Each number is 500 + 25 x the weight over its row's rms, rounded and kept within 0 to 999. Layers, rows and columns count from 0. Numbers have three digits each. The size before them is the row's rms in percent of the matrix's.

# down: layer 2 MLP down (transposed), 192x160, rms 0.142, rows 112-137, columns 0-79
# gate: layer 2 MLP gate, 192x160, rms 0.147, rows 113-137, columns 0-79
# up: layer 2 MLP up, 192x160, rms 0.141, rows 113-137, columns 0-79
down112 097:481530468459525471506471483496517502537522488525524514528477468492486461494466458445478543512547521493504512586490530475546527500480467500516485492496472474524502508504468449446486473459489466501481464508485523506524512505491502471462440486
gate113 101:517536425459489504467524472528484474454495538522509500496491473481527490477514494501479519437509478500542495518509490540497516522491561470460511514483443507466486515473502483527531528490552483521531467485461488488485513502479466487486504501
up113 104:499520531484527421474504491469445492492496500530481471496508484505499506491491497480528480493518482536478503496444521481531467490512498503573540491500476477509526533426505526493478512529534516508460477481494481468515535456499502541541505499
down113 101:501467576489511468512527482455453505492491533512503480476499479491516468550480503509459470510528523474468503527496492527511483536462513523506523516491552503507500491536500478496498524547492493485463504499546486472483505480473470482496531501
gate114 089:486496471503478545514493506521508457457521478520497513514501470505566498466498483535546509517513444490535511508489545502444527566518516484474467518501473510500496541536474498547509501485479490520500499500548492503487498486517494516491472495
up114 080:490480474525492497465447523512512477474509475531491496508488498500538493491494454526531502503540478449508515459517496483476480501562504541526474470462509497455459534525503506513498520509489508536489497514550499516475509525493515502473465466
down114 088:515484467510502496475493448511487500524483496517492524526486514496489485486524524484427492530477549524506500532496487475482481468527506526494519478504479484528477501475510493462482505491500526484521490492507499486526514466485468461495468512
gate115 101:501520541517481556523509523519535493515522525428505486507512478510498492514497503491520486524493525534508545496513536501506540476494505499492468488482514536493488499552468497513530517480498518502510532517507518514540500465454496496482492539
up115 109:495548524505465539492509515491514485497517525448506481497518481510525499513474494497538495539505521523499528497525521505513541462484507495508471478474501538492466509545458510521537524485485511499528488504495499530516489458471501513484473535
down115 108:486477502515510494507513503509489511518468482510476534491492533515471502482505489492510470496488508512500521288507513506486515415474492479524487494478475477488516510507521491503512493498477504512503478516513498521537468490454502510528504536
gate116 089:504482484520484523492458510537542475489501512459543471513495490530480506502502496489506545497478481491479545515478530471513521510475550503498468535470535503490496532471463519525503497512525461495498540503529489460547490515511483510483515516
up116 092:496469493515502540516465493508549507507487498470496505539533496514467500486496472495475527494478506493481521484476497453478529478460521504494486478457537500507479522500500511525496484519496505492504546487507491443568519502503463512454512522
down116 096:499491493514481532510495493513462486531469486501452482537486508514470493495511486487447505507469494531503494419530495456506498463488517556521505466461502493497483527520528490480509460480507491469495534472503515474533528507446495503502470549
gate117 103:482478480439503511467457545478520467514552528487541508544512513515495560505491508469501506501514556483500499512484500488544517507490480488444537476512507511494525485517453484521496512501513513550476514496510479492485509489463545476523587461
up117 102:512498525502483471484530485473480518468503521498508513502537492474493537494490484536502510513440499511476492502463503511533494465522492511494501489518491504518571518489482503507475498494514505509433524483497499490498452497530458554535480481
down117 101:489526534497465515494510533508509473508477514504514508506494530514527515492495508471496561455523458501471505547507513492488497480483520499540523514479554497517506471452512440498523512488498491458477521512481479453516482523521460517492535528
gate118 092:479507507473488511494538535543474448483522485430531480530503479524499531534483502466498499492499495476524513503532553516530512516504517455469484537488535506482466499492495495491531506469482481474525480540500518539485449468519533517502504525
up118 084:546475483542536488522444490478525517498453498494490514470471531499519463469505518512531523473513494519473485510485476468481480511495521502511525483532485495486513481531481504509493500481510469527480533455523479499510528538489486465520478476
down118 093:467509511514483481519474496511504514525498492506526468504485563501502499457498523506516509489533512458529521648496531528495484484466529549523518502505479532502478504526471504481508472540491502494489462474500497533541493505508490461567455493
gate119 102:486527537505517487479480527520485509488525553463514486456516463505473544505501479499535500499514483528501502501476489456506531496516513512462522502483460544478509515469485487483512542499511481525493484485516489513531467426498512472475516491
up119 099:518506506494515533518513515506444495480474505475507495540465510453478498548531506531455501513502515513494480506524496491484556513509520488487544497521466523546504451520499452524522545498463490539472533475499501533449529525507483469511490468
down119 098:498494548430479491498533517481508475512492484482516545488478536544514521536464501485472440531505503501501501551497502486463518570492515502500548517455538524543506514484522507522536509505509486471480528508504510533525487498489479547504538477
gate120 088:496471513492525472499540540508516465511510486486512435531484562553496531478503474469547569539512467474473497541507541480466501537516480493507459557519512496503497530473511528463508476505502511494490530493521485541531511446548521504495521518
up120 092:506529499519481517497468464515473507459510508494528524461513460483491465538490535526493464491507515505538490515501498529546474503481500491487526491467479511475489472502447494534520502493506451523515474515464508513448458513482501493533463482
down120 101:522509528480508484483463470505493524471472515490582501493508472516510443497506537503549479510519522483526518511515514531528469463502537493516510509494461487501475516482485483517533506533488448487502504493489490473478470520522505483504525460
gate121 086:452535467509485511497525497516492475506473554517506509497513488525489515481466511483525520497496520456509542507503534543506532499474486501483427539480510504500516492523528497547505532521471491507551555550512509529502461469502460543469512516
up121 086:530515533486471499453448482499485530448513481539510499502463577493512501465491508525484497475441442513487506495555483475520490511493524480531505487489499525525450523488515476478486519516495531520518520538579501496535470500511497473472491502
down121 087:512511487516463509501507495493495455493542536464533484497494514481474530507459531500488482517506485487451517507517474503500540503462511519462460533493548517490456481474500450447480530517542551521510516452480497495472538495461494479498523524
gate122 112:530513552500481513513488479498500486496484496498519506468484482530510452536536492502543546507482517483460490511514479500470508524477542487487519536492471522512500508496476471474507495492482502512443515454526511505509464509518526441505485464
up122 112:535476515517551469485486509485496512506519503490529514477505494465515525488466504524484460494487539495504516494492522510496487520547440530542494473460544463538481473506469494514512467537527508470512500530508479467503528539482491524512498469
down122 110:445488471505499497549507545490471462457531484449535410511494508499500517495484511516494447539501480518533529441485504477520468453456509463494475466526507501509500521499536503486490469511513496498509496516472483521469517478521469521510479537
gate123 104:508506525489479531477487525511513507490545483472516477501485501504524504537475501538555456464534505503462499500494477469541488503506511518488501499468552511476490465473514495474524508508491517527466485497450485540534526477480444505507475492
up123 104:496535507491502482520490487487490483545524474471491474533488528483519505527507514526475507476489509505496481486452460508494501524505556545494484464451495480515503502499529520517498516445517554467491460513520536509506486486482502483501490526
down123 100:501488528481430506470497472479498495498505523497542535457542490472562481477504499457480512503490524501477502495458513512534503517471502525478486494514502508534511472503481450476495508516521454496475475488502498490516484492527535521501524478
gate124 099:520487501432539493511491503474552497505512512491506477504504514493546533487461526522453487492493503477487485517488495541546491513525483486495514515503510466514475507528455471482487484510494477555474464508520488486507513526464507430484473459
up124 103:515432506496493459547488499474524523527515499484509519477510476541535488529530499474470492523512513496528496503475541481526519540459520553461499465508531485468543471544502524529492486507508500485456502514494492483504492511557546498550508506
down124 102:502488477464522460502551495498510485527497535524513497488499480447500466489489480539519474491476504481499470544479458553502522449486505492514491500549533505466515531488504524490508510533482483510457481523529479515524539523485544509492522512
gate125 088:494470478455512495456493529520471513468487499503499496517446473522541513489543520509520493495535482534504461527513496524489519496527476468479504528472440474492533507489468505459496485474487466516499511461533509509481552498496501533546479476
up125 084:502509474534492523502484469490507500477467456493491518524549511488493539537480494515534506469453477512526520481499515513547486467473495499522506482510504512500465522494495525501497492508507495476521506531485495528536469462490523475469505509
down125 088:541533455517483532540487464501511524530526465523515407492486486477504500500520520526486425524478493486496499534502469497537512536520469511459541508516500524443479485501503534480456481540535519493520478488470486469491495484505462489489501556
gate126 099:504498470515512466520443504474522481520511534492501445494459524519489519496488511503561494498469446548498477522512510450510528513516563446457522470506485550493506529511489455480505533515491530543514527520519520504525475500485477482491514477
up126 100:523581473479498467513474482491482546472497505531493480500509557495509494506504510483523449500494517520501486518508499492530461512519493529521510493527512507501546496515467507456462494480491511475513470516420494495523495478507496498508498495
down126 102:529513513523516530506469495534457513488489510509480586528507507508529491520520521483509480542501570490475469428524501531529495480500500486492515537477499441538491543505482461515505525519516489486516484490508479494496502481485513495489489494
gate127 110:525530528497440538500460553481460500465541499483527481520493466464493503499504507515535486528481540539459484517492502521512534507470499478490511533503501535519476501515504495454509497527528496491525480512481525551511530524470501573493467480
up127 103:502538502463483495447564468517500507480470516499474537494509487495518519524498548468477477484511476454490498462515517519489533494494462506510494444470519483479546519441445496518498525465521468484526537505496507519489465476498481465502507489
down127 106:530464492500495508500515487512513503489501514499495541516468515526517509527527555496437502519499495511451521562480506491503470521527499556479510480490506456501528519516516494530530518465490471551518544496511521463517481500517502427464533507
gate128 082:491483506487532497530502501521513514455515492483548487487536489512479569448514487516496553467536485489498505537507533517494462516511486484452515512513488534479514526505483494553542507531510515502500517501495511520468516478490476489532535501
up128 079:485485482505556501515510473533530521471502498505511502502547486482452542443526481523468537465530512466525500494485516519490462496493495499477510488539469492496515516509524468543506483527505520473513496497495526494496531486490467509516538510
down128 088:475501474517522488512516469507533502523505481491437491506489508469462490495475482502464493474522475517508461410477488482509495519518498505520495497523445493497496483495504457481500482505468553487470486497501510470498532509497463537502498539
gate129 101:458515450463502544455505518528516504490526500513519486501513516489498489461529502486496518484488482442514550504498531521473544520518536469499498518487499523471480530492456445522482534550512524551520504482510528501474532477488450511491525462
up129 110:504478503533446500479491506464498488495514507489494506536489476444507490510477496490506493502511464505511491515487516538484533530505530531497560502458504490510523499481483491524447495554482526497476517485518466521502521471509480471481485475
down129 103:489473503476482516472490500487491468518490526457484467539511464472455479477505534526505543529528493507488519440524477463516532527518526542491513457495532519513514526484485464521452502531492528487535536473496509518532532480485500469455483519
gate130 091:459523450476508540496537496514505522485464535486508505503525502503482499497504477475501498519504462514464521498498475484483542513505511498469488517497489485470522532508490498477484596533443453498509503495478502515449491486484453542492508457
up130 092:513504501477508502472544499557550507520529505517496484469500524481522463500532509532544479514519532472497523490506475476501468488502521456516518484486473543482500520506513489502546490470509556541472441462486488510531477534523514518526489496
down130 088:473487481514526533483503515498503525505487475483503475513472507522499515477464503474472460511495528524500495547517497530476549504484490485483544559505518509461487487544451551504507467521470463525492476467488461532520475478493491540495527476
gate131 105:509516511481537491472551508513481471505526537492520504512485483532526479471532510528475503495487471525490525538486468543483530540503496482493485493477502515463498516496523489486538522478506489478526507524492483464466483476471487523485551479
up131 109:528492509476493488560483481480481498511506457492512509548537489515511479529440496446495500528515517550511490517487514499477488513456507504522505471521483506498513512521479503530468482518462521498476508463438530509460507483546501589516486514
down131 105:469501526532515493524495481448467475504493482467509502504490518488511535546456462452495538516474521508487493569522501538494515506497497507485508467459517458512511527473482531507488541484475501478481512502545482496486506502541509536509504498
gate132 093:524509506477497496542458518532513465437510513476512508539507490503498536501497508481505562475477474511518483523494513481490549516470539484523517482490554532525493518521480529539483533507479478520533484483529488473471509503503515496488494498
up132 097:533522510495506501515440527526511503481512533509509510514496488513540516492512478515473533478529481522537465509467522472514537491500503493551491468445518525536487527525475557515467522499519476545537501513534473494495539522521513537483515508
down132 096:500527507505463529540503495471487538518486520501487574495487489509551479502479505483474463477478508520489469415489494488510498465502507503457478478520491470555509532494504486480503534473520523489485503491523485474519522520482491530441520555
gate133 106:530490539509490519527480517518491521507527510509522488525494473418467525470517475529456505500485489479516489535501478496451508561532472489524493532513489456536454539521516489452517484511545507460517469508498514508490482528520538496497511499
up133 112:492498471498521501500531497452534497522500490482467503487507503528498477553505527487500495520521565529469531465501506476517475467463529498480580508491521516501490490494498500514524554516452512520452529480519515522490508477501494524517479496
down133 105:483487485482494507497514465475470509487510457527484476489482442559499489498454481485500470519514535532489506599488516462506494486519490485481514465507533524483512494543513489525533501482464523471467527504506490501510473481475457481526516481
gate134 097:508496474457495503518494504518496469501498482485492468475500496503520458432517489500547525542513483471480524530508502541469472535535546444500496517487480519496499533539530520512494540489518495527483521474494534486451530515504524542509516514
up134 098:504517516462527466515503497529457521526479496524498478500487499491502476457469492488477525467505434507487455513488500455519506497525493522523512507500477460496514500457498475508505477533511540503462515535481483491463508505474517467478532515
down134 101:459507498470512502498517513494504512535508504497504563534470497516476503507479525503467526519521459536491534562499519454508498513516509496459483492511482438506489541489501493521478479478508510492422501524541462479474525495514504535491511518
gate135 100:489467500495498533467534491472534489459489474485488536503534491514506493520471499501496513525501473489490542491491497520516491473504506537499504504501510476506550481489472530497545523557477494476497489514490490536501496468494520496481481511
up135 097:485535454531519486481495538524487477525501493545509526492485531466515500480480535512506520530524480462457528495491503500513464493486500498561462493475493469507458498519528505500484522505521530501522480513530452484501521499494527519502475519
down135 095:506501483479536484543481509515501507473527502479465452466519463473521495483511513508510487479475497584531476510532495545531526497514516508468484465533471534503473471489460515453476500475473471494457456463459492487488494530533531516505493461
gate136 099:482506464475499503523485484490498480498527537488503446503505509513521507473483516489470515538501490528512528544518467460520482491450563484459496508529518506511457508480506500499553512488485481527500500504498514510511502517512501504483517535
up136 097:442514454516544553508498526497507440521511503526484534499502513531490524527491485520453528506531432510526462485498482511467472521492545501485484516497471513493507472491501472470513504523449537495487481483542463527516508450510480481494481496
down136 100:441497455469501525497518536460525461524501495507511444458507492535489519496531456477461522476538428483536438486462485459484496556514461501476541466510504509485494467506489511503507496497489511493488523470515478511493503490474503478527485514
gate137 087:557481484513553484476519487506514476490487530514517496481484461520449504509495527472515509489506502486506510510525511529468450503509508479476508524531553525518480501478465486513533471479553510472504483484518499496563490465513511492541539470
up137 088:468443501481572487474517492510507480502489531521470501486485526538529479499483532469509499497525485480509494508505534480503430504479490502494517522552516521470488503518471500518499488506503540503493528481524484462517484511529531508529522444
down137 087:519497496467480469468491519468524504483519468501520519508514490461499504550543511485509468487522474474511511360457508488477518527495503514539558474533513512503460503511494478516513522484464527507471492535472511503490507516527503508496472525